config.toml
positions = "rope"
rope_base = 10000.0
tie_embeddings = true
warmup_steps = 295
schedule = "wsd"
decay_shape = "linear"
doc_mask = false
Each number is 500 + 25 x the weight over its row's rms, rounded and kept within 0 to 999. Layers, rows and columns count from 0. Numbers have three digits each. The size before them is the row's rms in percent of the matrix's.

# layer 3 MLP up, 768x192, rms 0.0642, rows 585-656, columns 128-191
099:500487497496505526525487497525481486525492490506470493509460488490540467457488520467513537475482488495479548412496476433454554518472496498548534466480513482477514500508508516523525473521504482
105:497528523470538523564430506535498471504485453501482493492499468484488506488515503531514519533461518541528489527449522506528559506458522520525507545468457477541507460483506505550492494516505519
101:499477527487506545512505480488452516516457509492516521509529483498515505564519502464514539485520534505523443483530456498523474500498503501514490522514495476522496516510507489494505480490537517
096:510426519482519502471522528490486500510472528534518508467548509466500531509533524490532510498479508469487505535505511561484453501513492517472508487463498482461479465503466473487481514448487483
095:502470524471492517489476505528480489491493529485463502468468469517500503485500519470511450508490472488495478524491550507440497500495526487506477496533510480498517445496510503467529486524492514
103:519492515526509522502501494515524450521489487479553495532484506522470490491548492503485503519494493482469514504460491506499465464492457471545536513518490509517493513457472513465552513558508507
100:542504524510508484514517530488523491541520457528521508491514454537511486508500487504505479518489482513441479522501435528494515469464435489487487494515499523521507521482454454497553510462509472
099:486475479467526490440493517499440538507524520517535460472521500489503502543502497492492505505521535517524539490484487518478495496463523505484528493481507500491509485509484538521482463486486538
098:494486516512516474407557503520520544513449501502526501489504472500543502506525487540498522435492499510485486513501460522467512436481501511520444513487505519453492513508478486507483496493473522
100:485484496467486496507514455503488528499456489478479506503476526444480529498521471496527477485498496496498489509464499489472506493495465494523486521540478543487523526510541554466535499556570491
100:502543528534514506504506475513529458512471496557506498514508473506487477472464518524513496555505487490561503481533488522585455481485500502475490510520497527525513468550493471532567511503499491
094:544511511492481534514506497514505528487566538471508508524488509540521472472474520501486504470524496494518472532469497480512465472485460487489472486490469515490496513461451454446498509522476483
104:502523541516502478501494504529520436505495501525480539500470487500497532497509479499500454513476483511508497534498498530532527542526530507529561534504512487512484558494528492517543488507544509
103:480472543526494458509534468499464523436496463509527528519498530527493455494470542446463491516492513484474484488478477458484467520529520470481487492514509513484496515484498559482518503512539484
098:523545507468515495544495479461521497505545502524496447431527439558511517486527479524487494491502531498526498506472490503465500475503489445520506510468504525549485475521510528492502529467494506
102:447496534467508482509484510507513489484524515446475498516475500540537500457521503447513495515500474479532526494493503479455486487468523486496479502486516485510506500498494543508508490524536449
108:513493479527504512556418510505481489520519533523521473490501503515475496529485492483519479499478531486518486491458477497473537499503486448472514477518483475495494429505494448499484478496493511
094:535484479495464555460514466488520490476490482508472500535526522497506484528535491539517512498502474497437472497495505507535432501539488481528448501500511558494485493507517492478527521463493493
084:521525498549478475506525485508487476546481513527474494476541503509519501503499491494519438505519498507495523483533492458509524450492512519476523467498530524488519472441503547504485477493470513
102:453514512498508475484516490490479520516514536485497511528551489500503520516476475516475524482498520492550473557529504501482499506483500510492503516460476548535496514532496513521519470499493542
103:475461504506518556497500507483463521538527541500488508506490531533486498469515509479508498476530514449501529525482509496529482454515499466490475518489479464549548517485519499488509529523460517
092:508550505525523508508507540423484529531486502497485503495517460464510514526513495497512488524472505500500484522535482510456536497517515466499478486496505507524510502540510498486513492495491464
100:476507539494501492478502518535469504498491517491501483475464488500479492518534482488489448455442502505487442523499518501504535526513494446482508476491510452477491460513488507513491502523498513
111:515529519499533506507483500506506522501539516546500488533505477499482478534444530515471560457528560532547510533503493510524518521537518505503480482493479501525440475474501510510547473536478489
111:515515509478520466504514496463527535502505487494522549464500476483521494509495480487497505504532492482517471480503523496494466504503557481521515465474505465540534535498485495481476550460521483
097:435501468494460478459501507485493524518451477479516536500504479475503538486516488493512509465495497480512507517553543529522507484496537501525479508525552512516476531529523506479516563497492498
096:516498461523437475427459486479504482460539489485488483493505499466483514492505513485536451522522432490513503498501539528535479520475506497494510463479503501507481504491520541505519507508489540
099:510495530502550535461516526523510478531522518467478520514483467524467503508515442509488506498531462493510514514477448536488490528486500493465486460499528526551506499500493492507497489576509475
101:490518449527477508476515518508446539481518489488455511494548481518466480488509520502529536506496499536502501526506475496472512478515500486515478486494490531502563510469558542500477510496466470
103:508480468514504491494484516501517505542491492492507490470585510481469477486499554498494507534483497524529522511509457524485459511533560515514490512489516572511481496496550508464527538507463539
100:464493504502511553493462480498529532519457496527462521504520504494499484526498484501531478506477493519478481472454509516510489488513517508522526479499500494461486529499468453497494498480498547
098:508474541462489488503520471457467474505533472472511487512499513489523476489508511526480502488459513437509519486507491494500514479489427515455463500454493486511472512518527458498470498503531526
096:503510456480508484508471504498540484478482497493501510532533482488501542539480506440517521474472571474511491484497568498531469520515489543503478508512485493532506513486485531473517488480495572
093:471517542454502503521551516573560527497497458485472492509513480489510512515476496514478484443449477540486520500446528496501516488450485509502534483513496486505499499526480554497462517461496547
095:438474504501545481472474511527505483491454474472476509465524487484522531419498487553477493505527496482521503489522491482435504562503491503510536522481527489468481477517488554524488486485457463
098:472480492535443505522491495556514534505475505495509474501518509460504497505455542517468525502474493506489512497439512486475460503508497483495496560536502515492487457514515534493540534505458523
098:473506479478538494515511504540511468512503463528496505518483474511510531465499478516482500519515476533476532486486510464494510516481518517530515482487506513456494527509484519547549531489487444
102:513450478484457475493496484492461516460495513487502489491546530524500483481516512487534512508502493508439507511487494505498474491535506484502506508503518492520527468426515497515540455521444448
102:475474469475478496504486478418483513495538489525500501470507499479498537496479503475467477460458490493500552508500504480503485533530524485481515520495484477500478497484495519502531520504492494
095:476501475519483531434498485491476478496499530489486470535509524468492512487501485488516523448467498448460483503506501530470469477530510469466525545535486473473508536492530519483539522454491490
094:536452480466475514447523477503485513522497544490532450492500503528489518477505493496485508478543488535522492494462480514498507494541513482519493495492491560521468491499512529455513509465441534
102:495529511513513542499475505521488480501463469490490540527490519526497461524525473511490509510497477521503505510447519479467503491495556472490527541531484496528527507449477498477474531491526530
101:484491485466480464500516487473494476490504486489493480487498463510503551442461466476463488497470487465496485520503459513496491487499460531537535472495517481488462498481516492505500448524490464
107:518482530489518523480509480499513480504531490521490500485475521515489514474475477465515493491485511481477508505522469514480502468526517480502535528521497486489511497482526483466532487556556478
123:507505513520464480514539524518510506515536514455524521520514514472517513562488503487494490496472473478479517440501488453476497501480509452485483546488531497479507507505506531546437547512500526
094:501504466455517485471473495476556516466512531482553530503523518537542491510518512474526476512500511516493501478532494495527510466527523491501515476498449520480504494536483480510548536513445457
099:466514526506486528489474481506500480475512471486476559511457508521501501540534465535538554515462465547492496493500497519529493540522529547531477512489481503472514536531520473500443479543475476
098:483484509479541513516567539507487512508465510480521497462493485555488541558468439522464464475523528502510477466525548551508507535468502517525498514498492527484488509547467498501513525501479492
094:546530485521516533491493553460517530479516527497506502510465527548517489523528456514467506496453515463495483542486499494475488475489545472483546485530508527469450519464485448456511519530541490
101:509488502490479487497515521466526486480478517552507562504565556469509501478487505507526527495532461518476492470483493569520475511479500497462523533473494521470520530481533528495474487508509516
104:454511534513511499489481506514513535509475507522504517511501480506486519491507484476497478479487492517548468484517507527517489476487516510485481484503510477509500490450523489491480533545496510
103:469498480543501464484523516464499495510473548491501552481500492521522447501512481542544480473561493506487500487497491516467497495523469509519507537564504508505494507539502492508520525495513545
108:483504484492495508543481503466517523506457478490500505465480472531501547480549514555481545449532498461510501524490478519482468509467489484541468514514507483489493537527530511488501526517509514
101:522501463534512482475501506499466530526469475524475474516487523489496481467461473484466503503497496500536468452482484532493493524476477530499526446508494476509493505530479500501555489532490521
103:487493496473487497495515518472480483480517497489527515508466529530516499451541509488500524429483489480482505516481514522470502483539510489532534510485461450499513495454483502513508518509510486
110:449496490486558515496470534496537459501533481450485510522489477519483533497546516491521540534494538503512499521513519524514491486504503547458485480463527528540463499551506511518472517523503485
108:447520518581504521530534514499499457483507499542514517513541486526487494495513480530522495488511484525486488470499468531498441528505497496493511526493486486514547515500498546511527513524501507
105:503502517493474515504539477513495514484473549449519508536473484496540514490494474526544523449480517478506442481508489473503547506472488480545527521537516482530474491530519483531538518563513472
097:522531519520491540524520485471475530520499509511525515496489473500501507504468489481457520505447474544541535528561507481496485510483493508492459509470508490489484452494494493536479519467537518
097:527512503489567451515514500501525484476487495512520466453460475507504503503471494525457470519492486469488502508493518502478501482507484485546457446514469484520500499481481467497469490437509488
106:515516527542561480517478488562503467504506514469492502491537528471480485473450543515458502513510525464495519495543467476454492512501506521508509488488507544485467499491483522510477485534525462
093:507519546497478540496545545505458524455529497502493482499512511442490478520492512473506441533485479535504458517518507513489511508507458488477487541487503538497504471482474510550484475575489510
091:506460503485497499491476503495499465537508521502508509499549498507547491514480532453474546448487544515442506491532497520523536484469464461486481472465474490506522504478529532459486511503489491
099:478496471524449508495550491541486487478526498505526472498485540533473491488567531514491492506499476520528484487476510490552450497533524511495505526503510560493525476515508538484485514467463485
104:535518484516502474480566489504498489495476477441442487489498496533529522533500514529532477530512473501501461503514503532502542453501519540469511546484529485468488529529504511476479539521485509
099:469514453526512518506491528502477490473489467511509534513537448468494505553518542502501451524524524502534515523541471483492537533484481505494521557466506508524514508528513475510517457496490486
105:515520498461545499525439497490441506493546552475476478539516512522505534501484503468494514526471510485508519519493507471501521532519543527520535506488500501516471460428464517471479466509470474
097:518511472490506522500526534489504503487491483489506504503491464524504509544536466508452478451485494531502521477524507549510523427511465505535498456504501471506499521477500497516538513504535542
102:513485505514512458514506511497524519539479518522480497536538541500502520461455503511482503524556512500512493537507480503507500493515499487471465521499464507526483490511486489493499529490494515
100:499485487462481513509482482482482522520500526451545528493478466485500494584479519520504459515506558531502486516479465496483525498497439539523495498522492523518506536507523502457468523467511477
102:493491510506512524502478489506540491500515512531479482501491490505517442525510450504498518511516503488458526473483493497518531486472468505458494488488485465480504467502455499500526517497496503
091:497519483479472464487505537510505505528552514491505468487538475501564452515487496493447510438526507484511506525514470507471469476515466490490524557501478442508504463513470501490489515459505505
# layer 3 MLP down (transposed), 768x192, rms 0.0591, rows 585-655, columns 128-191
095:521514502522487493518517502513533470518489481554495498476527480478469500459519534473461496487511522526495473516490505509508494512494468532477511538538534528513508535499539486477480480478559511
108:478507516515515516524543550439505554525466513472501442494479473492507518487503530515497536483481540516505476475511460529498535502492502456528469526508496475519489501485483484536533528486473499
103:495515479435472460535515468506513493529537491478459540555518528507476501498520509493477499466462474480475517566490534529490476523514509492492497459510489515496510518494480454498513508543511498
098:451509528521504536517488512487506558532479552562491458489473502527494477526501525531473510457495500461495480490491517466493541492462541464486497512517499509525449508501487514522475505519526501
096:490531518493473513503499506524538488527441519481499516502517469542475469512509530510541482478529494500494500485511530436524494470488489462489539506490502507495512462525516486520490537487454502
103:489500493512517491494506552494479481485487479537491508500528500507488477492515501537474520520511479513511504480483507494446531479506491535519472536508485518522521489493494458528528465568443527
104:521499498557488517464446487495504543500498489552473538494523479545481475529491518470497479493507494504528476467511502521523511506531487542520473522522485522510532501504530513531482519498487549
101:509467506479541507514564471539498453508547451502474483542502504521478522505474496511502493465473499507498495519494481471470539484474492539484474499475475517543497502478492448528550493520512488
095:461493503483482514486447517498519495519497464545433483497463467553465480501485526512507481514510472453511535484515509482520493503497479498470499523503521533515497461497494475495514515463464491
091:495525500475483460495502507513464493504483488536497524542494489450492502545494495545492465527515493513501498522530511522503480496542499528523499493520507482521490499492558527511483479513512529
103:464514503518521510493523506435510460514530456533536489476502545483491487477478509476484473501505474497511488488523542456543524521505481510529506550514514490493508516490540521503514487494497486
092:470489469522481485498482480472471480514484489500473449484507545507501537497536503476479512516494489466495517443545542549503527530479473506513473509478484475477494515473482533453524486478468479
105:523479507519545465480477507506477518514504500534515464495485522479467517509486505474517499514473509463458518462484470464481517542541515479524528522554503470511492508505534507458522508513514509
104:517509492510457474465506508483471526495465503500538493496471550499540509493527527549500491478510530453521530462537480549490493472481504451497465496524521475509496528512539488525509517494496492
100:513508493521524505507477546532482494478513493517505499492515516541504535471514489529539518505484488531489488505478485478502504475498479477497458501530491478487487479501493517539487465451489500
103:465497498474482528472463527534508542539495544506489486487543537449485477533502511494539505483449478497487490512500542476512532499477532528494528515492504474493479467532500538524513504538491521
107:500525510479490484511487488502506479523516480516481484499472441494474470526497515512520502520515501532511474525464505518497502488461487451482533459512474515495510476509505484499477508537492489
098:467517498475507535493466525509482475514486493480467493520556491460527451452548511468499453553508514489486540521460525508508519505499459516477519526511497507490504475480511464481476515508490542
090:482510506547504522528530465490523514500562473492539488515487513494506502488512469509464532498497480501545491461515454485508468478493429474533501513512517530532512529472512500465491524518526474
098:497549447491476477501469467511495461518494559482515491479503520486515506536479512485514513527522518546498472483514507498504506438495498496484515479523470534475492508521510490515519528468475525
102:495511522477523491496482499463542476530523524505518505467449499521518486490513502529509514457506503500461542530441488519502487483524493495490468508515505527505518544539496490504528486526478465
096:498518515519519527533510486519541495504490487498507517556486488498490526507462530491484521473497495538537501512513542489494491529467511524477479471518539500498499472500471511493523489534484488
102:528583508547504509535498479526522492516524563474530482519511541457510481528519538486493477512485507508570481510497488533446478513487502495484452485510504535485515520516502486491484521523453513
107:497545517535547548479515505511505500513496515512512502489536490492527502501478515538496484509541492479546506514551510471492507446523456489485515511507514545526495500496475528513500475545489483
108:472521524531502464524517501484516512504520473522497512526507490511471545532538528519500489481520527488509508532509518463492502507502494499498503544439430501484512468503503514506439505468499515
097:530495492502472475512503482549520486522495478462455514512480486524522465471462459491535500497426450499479494443506477512462506560471491533466500469494490509467512496491449484549512477432533485
099:480486500539460487507511498464492476440497512493451495501516567472508463487526501528526510492516477501497532505500506554500538489520476495494510506492536493506499525527474453490510466532506526
103:497512489524500509452481492534510484529488526496465489493531469494492480514499477470559544498461511520496484499507489495463534515507524493502526488466519528480498495468484452515525487479500499
104:504541479500497506492536505528470517509551472487486539464542552471532467499469511507475502510530496518462499489526506491476527475483496517505490483488488511490507506478490523514487485508470490
103:508537472527478477479512462516484510517503536507497475497543516528499556515467527486542458520488470504479548492506516489519499494486503493509493534508480519498523532506562495500517471535446491
098:474463492505509528454524485509517506486475470514477540522486541548513515494485500543477511455490492480539501509485468510527492475519506483527518484495473527533516497497467458514505503500506542
100:465484506475476506531471479459525475527491502506541527520484492537517504478540531518494532495503498492432481454499481465543492493462467495488529481472524507473457523463513482502484476492514489
096:505489519524483520494511514493513527493491523465495495512518437500475495497523490509490471494476493500448501506473477521503476467566508536496476467531518473509466504499467456495485480505496509
096:480505497465517485528507488522527495488490485508506487492525488453467498494516464522510494506505473500475480489470496488502531489533550530558511514495466527504480513491512514478491508497484500
100:500491500542572532488536498454484497483497463489472490530470516511509516431468535470510466447557533493511522474523479465473482519475502497461482504458505505520512496487511519491499491463469506
099:487511519566502435546522516497493463492476447491470505530508465494498486482543468474526515520485531514537494550527492462501485519496511508447526482508512496503538524483505454471526506512461537
099:469474521454532483520491470496481558514502512488474487474487485506529510491500513511500470526460507463517492496473455499513504509520536489515501492456490463509500528497489506551457526525448486
109:525504485511507513497488522482511470511491460461485490485526520522497494516537473472495499530533470449519507507477483453481495476501474504500501470486505496521449499502535497483520485456525466
100:493514511477424467486488449542552479479495447517485497505495517513534463482500529530500500500494521509473465490514485499483519547445510527516486524475490504536544518504553494510478468502537491
095:525496460471478505478457523475480526516509501491486471486507483508489502482454455519442541483513500480487505515512450536467483477509509501479515504517525475466542552534546529516519529505504503
097:501525495455494505485518522500468480480499517476520500480464517523520542540529497478517526493490521528501494494449491493478504542464525516524506519498536498532458506462472528542487532500482526
097:517433466492497479490490499494483499449500488520475469483463533525496508497466448516486470456489527512518481472468478500508481484461506481480501489504518521500502523475512523497489489517498484
102:542474484503504504508460469492534486508483526518454520480471516500522496497520505502499495484509472480513491457484471463534520543468479497523497519471503515504525494512488471484502487501531481
106:519474521492503480498530500513472489483521515484522514552524519499508465493526479434508451501509544458466492501492516526500519491473539501542494507520485475457532522515514513486516479488511492
105:516495500480516510485474495474507481531477496531501477509516503535500487470510501512507509486520521497508498551503519543507506528486480569510545461492494484497473530475506476453525499495476512
099:470491504511478492496502492519511565534470543492492524491527525550500465487480498484481502472471506503539509524502459483490488486486496511557557491493499502535510486505499502566528484472510478
095:530488519520498488525505460463539515483507474522500511461471540480509526484517484547413480492476518495476509504523495467474493494514502499485497515554501523512462486517482540550536565530482527
094:505494497521506504489512474475457495485515525521501528487510505494499517494480502495494526506514517497494514486460493498482520506540497460524518495496480492486495522457543480502519490504496516
096:481511494484498492497537521508516524485513517491500490479499507528472469470454538460515517517450516499492487447477503470523476485545498514501500473472495514505473490495532473522524536506509500
101:504463478469504481511500550453512462523462526477513504503505498488508547471515493511518515459538472531525550476458497556537465507510532530513505558480466476493520502477499529531461495491500514
105:485551492482468551553499508505499504490509496513537472504497483530538462508482522508468491481529525507534481509491484479495535460462495498489510511511509501532490502478494533508491520529461470
105:471516500502514513471494491458564513499488501467483475501492488477492491510498555483484481494511467504512516518496478528497486449529504539529516500494492532536508509547510518466521479540508469
107:504503521490519512453526489488459472521507517506473440557528517496476510561493487503521451513446501487487528520480463484519519431520487529518510516476481522533508536477515464476471488506490550
101:501528532511473521479534506527474468485492522539515495516524493478561483497514514525504468464495516475554507472515474524489479475507460497468530475483474491453537465483482493542493495521502498
102:504528519485459467475457497567499511531500498518477481505509477533497474478518493526457466488501527492438550483487506469485499511495521532528476539493504438485500539519504483520480515512528462
113:514471492472477477486490552487504505496515552452519480484488523525467518516517512492508489434483525549486460473520519569503538463557491482493515491538535520511472519502519496511509533527491483
099:533507477464486526521449483513484568520519495476493437455482515488516513480506514510512500510504503496527506476524480481495491498490526546507526528527480493548469487447431479493491506465526497
105:465500471507469508500505454494524536494474540484537490475484457523512543489474491499495514515485512525513527556515495442499480447494479503506526480457513451481478477532532481519512500538527506
092:489473526515487529501494536556486543477479546501492528522516498524481508509467512509490530505502523510479522497506504466494499488509487470484511493480455491503490461470469517501467484485491497
097:520483541462486503473507467511473534506476516496531548527476513529536509529490524487507506501495511497495507499512495506522507522441525518550498477517505514472531479495497501504453502507517562
104:525538498491509487525467517474502515490524504509519546500525469478459508482501533492462498519506485499459506501514492472492456521555519522523484492492478518483501483492526527489511532554451457
089:495482501500486564494527492502461506521515499510504462499518497487473505565507467482492490515508511519504486529449481502467511514535504462498479496492533515520490484476506541523491497511470479
094:488444487495492480495453497536478475529512490501476503486537475525508460509480513477530507495493553486543518516531472487504498448496461487495545532490488509461509468533548531492498494519507499
096:509485486528488486496503497500512481481489506535485544470510542520475511502504484524529484481508461517494507483493511533532484492480495529495505488476493497499515525517454498505483495535475505
102:491472482488494472499511481491494487449509503484484499502474470531497484505506486508504487481476527464491463444485519509523478490481516526478521516499524523469510506531515513495499521556509514
098:518509530498472510502498495507487504523496491554541504536490499499472550493501520527499560499481515497470513515513508534487473468525481573468466479522506477500466502529529519491469504466519482
104:488550552509491462457510529509494473535502510560505493479526517512482493501488443514488501501498515530524485514504513513519465510466502436486485504516520538552554491521484532494506493500537507
097:533534457509504506513550488549498499506473517553473526527508464464526496497472529491498519516515502516518467474496521453550497564492502490495467520492456530519501522492422471518467488544471511
104:495489508480501453517493523480526498556486529512478507481509522508527538444491540510505463529502486483509482468456515513505513501499484511502481485485513521504526517527487496540466490497484511
099:484473534482483515502486471504476511480509448526510534476482495474481495544487505494496523517495539527484490461486469526498477521529518545511456485508478502478494521539488479515484482512465516
104:484480440533547485511534495500510484502511487511503492495463511484494478473516462476507514498487481473453474478517493564457515541503468557492458444478526504497489474501487536493485537492509466
# layer 3 MLP gate, 768x192, rms 0.0673, rows 586-656, columns 128-191
110:514498485508473507512519507449514499518481545456517497522507530561514524525499453503490500453479469494503508517511445475475495490485474478512519490527524469509508534557484499534532488523514493
099:452488503496505509552510489479489553509514489516464493495524526496500547541549465500481488499504501488480477541498450484480476527457515485512488498525521486528517466486519497518492531511498520
100:515461477541510527527539453479509530530472477525506501488494503470513475543487539528519513469497535502480542467536491471529495485471489523475478503486499527469492500489464498451457497521492539
092:480485465509514466498478495539472512499486504514512477506504485477479552504530492481489517491525441479478454506525465464517502534481494491515507518504555491544474493534469463490532508432469507
102:500509506513483487529510496504500550509477536509507489468531523435523494563552512483531463473481523487519460512517496511487522480522496495506512503447474506543538487506553521518513541468470501
097:486493485511485475438474510512514516499425533490491481472514474498529495489470542504473485505497468499536434485486511550514518495533523473522513514450498477464507476499509495484503536480479496
098:449481477501480534480559505459517495452481461473517497531528529504496531465491524516496532512478506537531521514530482471514524499531520480488493472456483537486523504455493500502490528502495511
097:520508493430407521535509499498502467473463536505536531516531538486510517521442507513511528535522519524510495460518537522542525519513494470493506504528528450494512519472516506546489528524477531
100:487437507442480517523453494450491481473435494512468495507543506504549453492508493526524507470493507509508524534505488513493556502486484477496511516511519500509531502520555512480552488549532493
100:523493501510561474506490495480522506489510496514464511458489511482489482523509522470532427486534481497479506496519513481519491451494537525526533452492524488449481525478525449469478515504469480
096:523517481517501532500482478498498475485476469495491544528487517492529462534534470520487505457535469556550523470466463463457494546471492428478506526511519488489497471489546509554508554463460490
104:532534507492479519487537516515485465538500499469474500466513479484524465515458510557528470481512497519497497499510490484496549508478487494509521538437442530524517517498484536487498532454467507
099:493490509462519525484496444545534506503516484487472519503541537528509494495542484447510495474466523490490516504501488479457484490517505498499470516459535550471580480512497516462466472448521525
099:532502447493510536521513507521541453480555512509495521517534486518505505448502501499512509474506524532521527527459544474541527487466504469477495505478507528527502508478477519526468470460486545
103:488504468509465493483495478517559551554538514533502493442557502498521501514462504517479470478505523443478505503515516514525457488483480501495518542478527456540496535523498515522504451528536541
108:467538505525525489522523539511523467506491540487473520494482475503503492495459467513508540488468448488499536471468533496522494496450519521506484520542446497511471525549500490479518469512536493
094:490518530519479491504474493469522531494494462525456549505496474494478511510504534526541501493521475509503532538528503541478483501487514500542497491527538480485495505527492526488486540517550504
088:482502518504493464516481534553508497517497549525505512537541514492512496525531528484480396508537505513461534479502480506477473500496508486535503494522493545503524507476476512509533507426466488
106:540479422505480477505492494456498464460520529499494511497518529524493514526525444476508503476448519527537453475482477493481543482526471491482508495474450510504495521527519540467535476498510521
102:485489541496441549488521553516516473522519519541507488500484527533519481490491525533491561474496482500505514494450497510523469493519472461500500527520523510495521547512485485487533537531441473
094:490504493531516542554454507446485535496489484511455521529474531497512518527518506497504482513526510480486515497480539507485535497473475505514486493514520483511489465493519431479533497502528491
102:504487533499489515508496504492517480486500512488520479484511513485511480539479529508505516482476475510486513480514494511500500542490491503457482471486473504472460496520503475510491491566498515
102:506466524494522499494511501473518506511490517471526518500514509505532501483498471493544458473527478514480500513518510486479513520427490479514467503496597526499510510537500487528491517488475500
108:489499542543479522478500500513491466509483510490463493477515492514517465499470514459542474467494456514521482484504505516470476452502494505519501432539527522515450511524489490532490520486510506
096:532526487523508497491536506497566498490495517479470509505502495506527451484486481517551454507490483461488515482501487510485501584443472539469487472529480544464497521484483485520499500514522501
096:479471489476508471475432492503495453469452506531467499504507520510494512483521500520462457511460439485493532505466518527461518531483467505506500512491477506478537512490492542448494472462575537
100:450457496494484549519518534524476530509496525496484492487507484534513499485507465551526497513526485522592516533512503541547488452446565467505533467466509488536484493485498490522512469493494516
096:482487501482444464512492495511540532546504576483485484466456487522492497526466466480516521513474521474507491512504531512533499507506497479531487504497526492523488503531499502496525494523523519
104:493510505498520540498489498531474456525440494456534468522523478479539499508499514480539479513487560546510505528496463497509501477496508492457476508527514467487450454511486490498505522470536481
098:469551519446499482534532494512474507528463500481489500543497490469518462500474502503491466516520493485503478506550465514476492520469498511487482522464491479504530528527503507514506472508524481
097:543521535517472513497527476543513465520544516535469527478529489523472480488527537519493509504525490540502462450515472516517472473457512505488498536504499480514531491508496476532517522468493523
097:530485532506488526524538544487480524491499540445507509472491508519532486491460549472504515505503475539507511521490502481470498551494478490554500489497564526507485502505479479470543531504472515
094:497456495512561497465484509461504479519514539527523529544500518553478526512450489474523511557478506512507534509457558510494521477510478497501531466509516475479501504516483499473497491491516505
098:484437489506503504517444487443502519467523474518444514473476542506496488517468508484494498486511498501482554548507525467505491527520495513502529445471498489501551455463513515520514539512485536
096:506467517480469483495501527490524476534473537514485501474513489494506450479527493494599462537519457485501464496488515532484484450507499471548490478476493531441505545501510467474525502476500508
099:475515498527479545493527477489543499444519503461553522515497496458504530489541486525509520486496454476486511502468476493491471477511508507487495526507520516472464496489513527433536434512502495
106:468482525517535523526497482486504484474510530515486521534489513507502494456580514544501461499498463487508498506457464473456487495502562499504486510476549482528489464497470488551495494500531503
099:506453428447516514495513504501488452487514515512482483536488484481525521474482527457526504517464532455519529508505498494488482490477483469498472504531509514497500480497481456483508472498535519
094:486509489468507517422497493485491471472508484527501495522528497497518517489483482485456544511504490483488505497524486510457492491504505514445572495486483491504547499487506510466536515519499510
095:448481496534489514483478466489525511510467525505550505524510519528474496490489501514532512496459506468512510489533528514550500525497514479512483454511492499471502504480503503499504495494531527
102:476508455491522479511469495492530476509511488516473531495508515535483530497537513547515475464500501496454488489517453490461530474492489519517518477477505519466486515510498481442485526485538481
105:504511516490485522531498462504492496497508501507462491477509485498508509552469491507514509455489500519522477451478527484522496512501530470538522509511499478539536507474510459503509531486528555
106:504465503499516540482504561483497492487504496499471507473483496504556519499490531457510504468510470515518531510538462486484510496518503473455509486525455511478495496474503480530519492484506471
133:467505508529514505532524518516497493453517512482512496530447497503506505513481494489491500527504497493486524447473488501460494510483550485460466524499499510452517472512494536529463518502505497
095:523487509528480508519498526485498507471535474529482516492481501484503460535516511472524506498441524516507481521482450543481507501504487430478510487460498486463478507483564481481468457499473508
099:497461528493504503519473540501485503500468532522468497530469524490497496496473521464523519502526461545515495485518554532502471509500529547559486521525538476461535510502513534478478480483478522
093:491514506519486517504506517507527513501501466486497539517461518476516508468503478478537478516504479493536489535514449500449478495561487472494507466521499450494501523467528457496506470533447469
094:488473506525498485519524538506499551504504520467475508488482500486490484524482501478561519492531460467538550498506486432477506512502538515494546486512529522470498470456480533472511479475479444
102:457487506493516548478491510565518485472517465480503475482517508527529486471502478510535541500471463501492510499534516459504546508472471503478488447469512489549478503500467504495509513489513476
101:493488512482477563515530480496499495481477490492431503539504505496492533505507527517506505487517509503492488545507459493446511464505531495512527531508476492459526504499460504488509490503451495
102:529507479451501497498517479469488520516482510482467509502515513487507526513507517505491499505498465504515508473497482524563500532465466537512447519534488492517519508534525515512512521462514552
106:546518474510501499491497525490488536542488537482549485503555497508475504528507465504468443537496454492528506488500470543463515468505458515532519499506509522530528538528507464476476535496529491
101:522506470494518494472481486441462531492510520463479487454468503502486461532497499499550513480518502510537516530572465498508495491452536490476477458524499488486480542537525468487477508520496555
104:508494511531475521482477531525505510537483528511484479511492473494530519494479508488512516532505459458487491482474474491557512458514463467501519522521532500497506493487523493529519495507517530
111:501446451503473477484497512444475531521504527514511492509507495526510523525483474509504490464480495532533449493477511485550494471512443527574493485492522470514507532557553494536523522494484516
115:513490518465487543545527483538466541498488476510460473522494495468512542473471517521521499508440453515508496488535485487514498500504529523518549499463493525512467473459509511515513503510530511
102:491473507461529488498484542516541482534513536480493497483515513512530467521479448482486451456487505458465541488506518504510519514522502520510486535493510443499493493525527485497472470470497510
094:553493511523513519456500516516522526453504444534444508461495487514462518434515543496529482513508475485503506515482455499493466478529477538534533514475527518489539511486552485513524543486531469
094:506489461525537530511508513494543519516481513502528487528508489449494462478535544503511490504535449485511486483534488457493464445511499500494513516470466478526553492519539471492514491490552536
106:530532511518533503477501530507523470542483490446477484491461485482513491535474529511467473492528543479519503535513524485506504461465481518526501518486508514530493517520471515519506488498517525
094:482486517476481541525505560476486501447506505516516499496547516467482511458515540532544553519506499549541510545545489497518480463468540529523508488524559515441543526503444517508513544530498488
093:496525481508548503471504519496531484470462510500505478483471537513501519515512494497519501552497477529553531465537461511513517496516536519499520539522504461529516505543514498543490520475462507
096:503462542454525534494508504509496510508512476426518532517508497501476487523462497434492513470495496490478520546503489493548533548505482544523515503468517503525485478513477464547514503509493496
103:516506518506527476510529524537506514535509500491457480551477461508519492549526521518540517509505525478520479542529501505510485516465539502511481510454520528496527536532529507481525499532488471
096:500455519486466488502437536512447507540528517508485524516520461510522470479464468485522538517514534520530568514517474461532525501517502530505481501459492488520467525508507494481522519500492470
104:495477462500487522491465513480479518488502442492441481516498504495560511490493455499536515548500499515487505463498500485524539498511508544532483521472488479491532445521511502491544553517503509
096:505504500485464489454432466459506526455502528469495494439503526526505476524510489464504461454519543505496511491483484476526468492478516490536476513485525467491512467494508524511544459495520504
101:478493558495512522494531502506522456488471493491527488506487447537514441499491505513482481513498491479470533523507499483516526492434452474496500514483508466469537522521481448468499506495501501
100:498495518471491493558491466524474507531518477478474532508492497490477486505456505491479526473467533476466489513541475468519474498494471504533524494518492532511506496460542523470463506498494492
100:527465471525528457502493506500518500437498501535540478535451495551522515488556524488493519537506507510513487491501474517470535509444502481486469490477534499496477483496522442531527500502486503
096:509440492508558533479489498473511503478463550487508521505523504519547514463515521490506514518495502515483521506519472510499512494496507493523496478483485522499470544526510498510524500532470495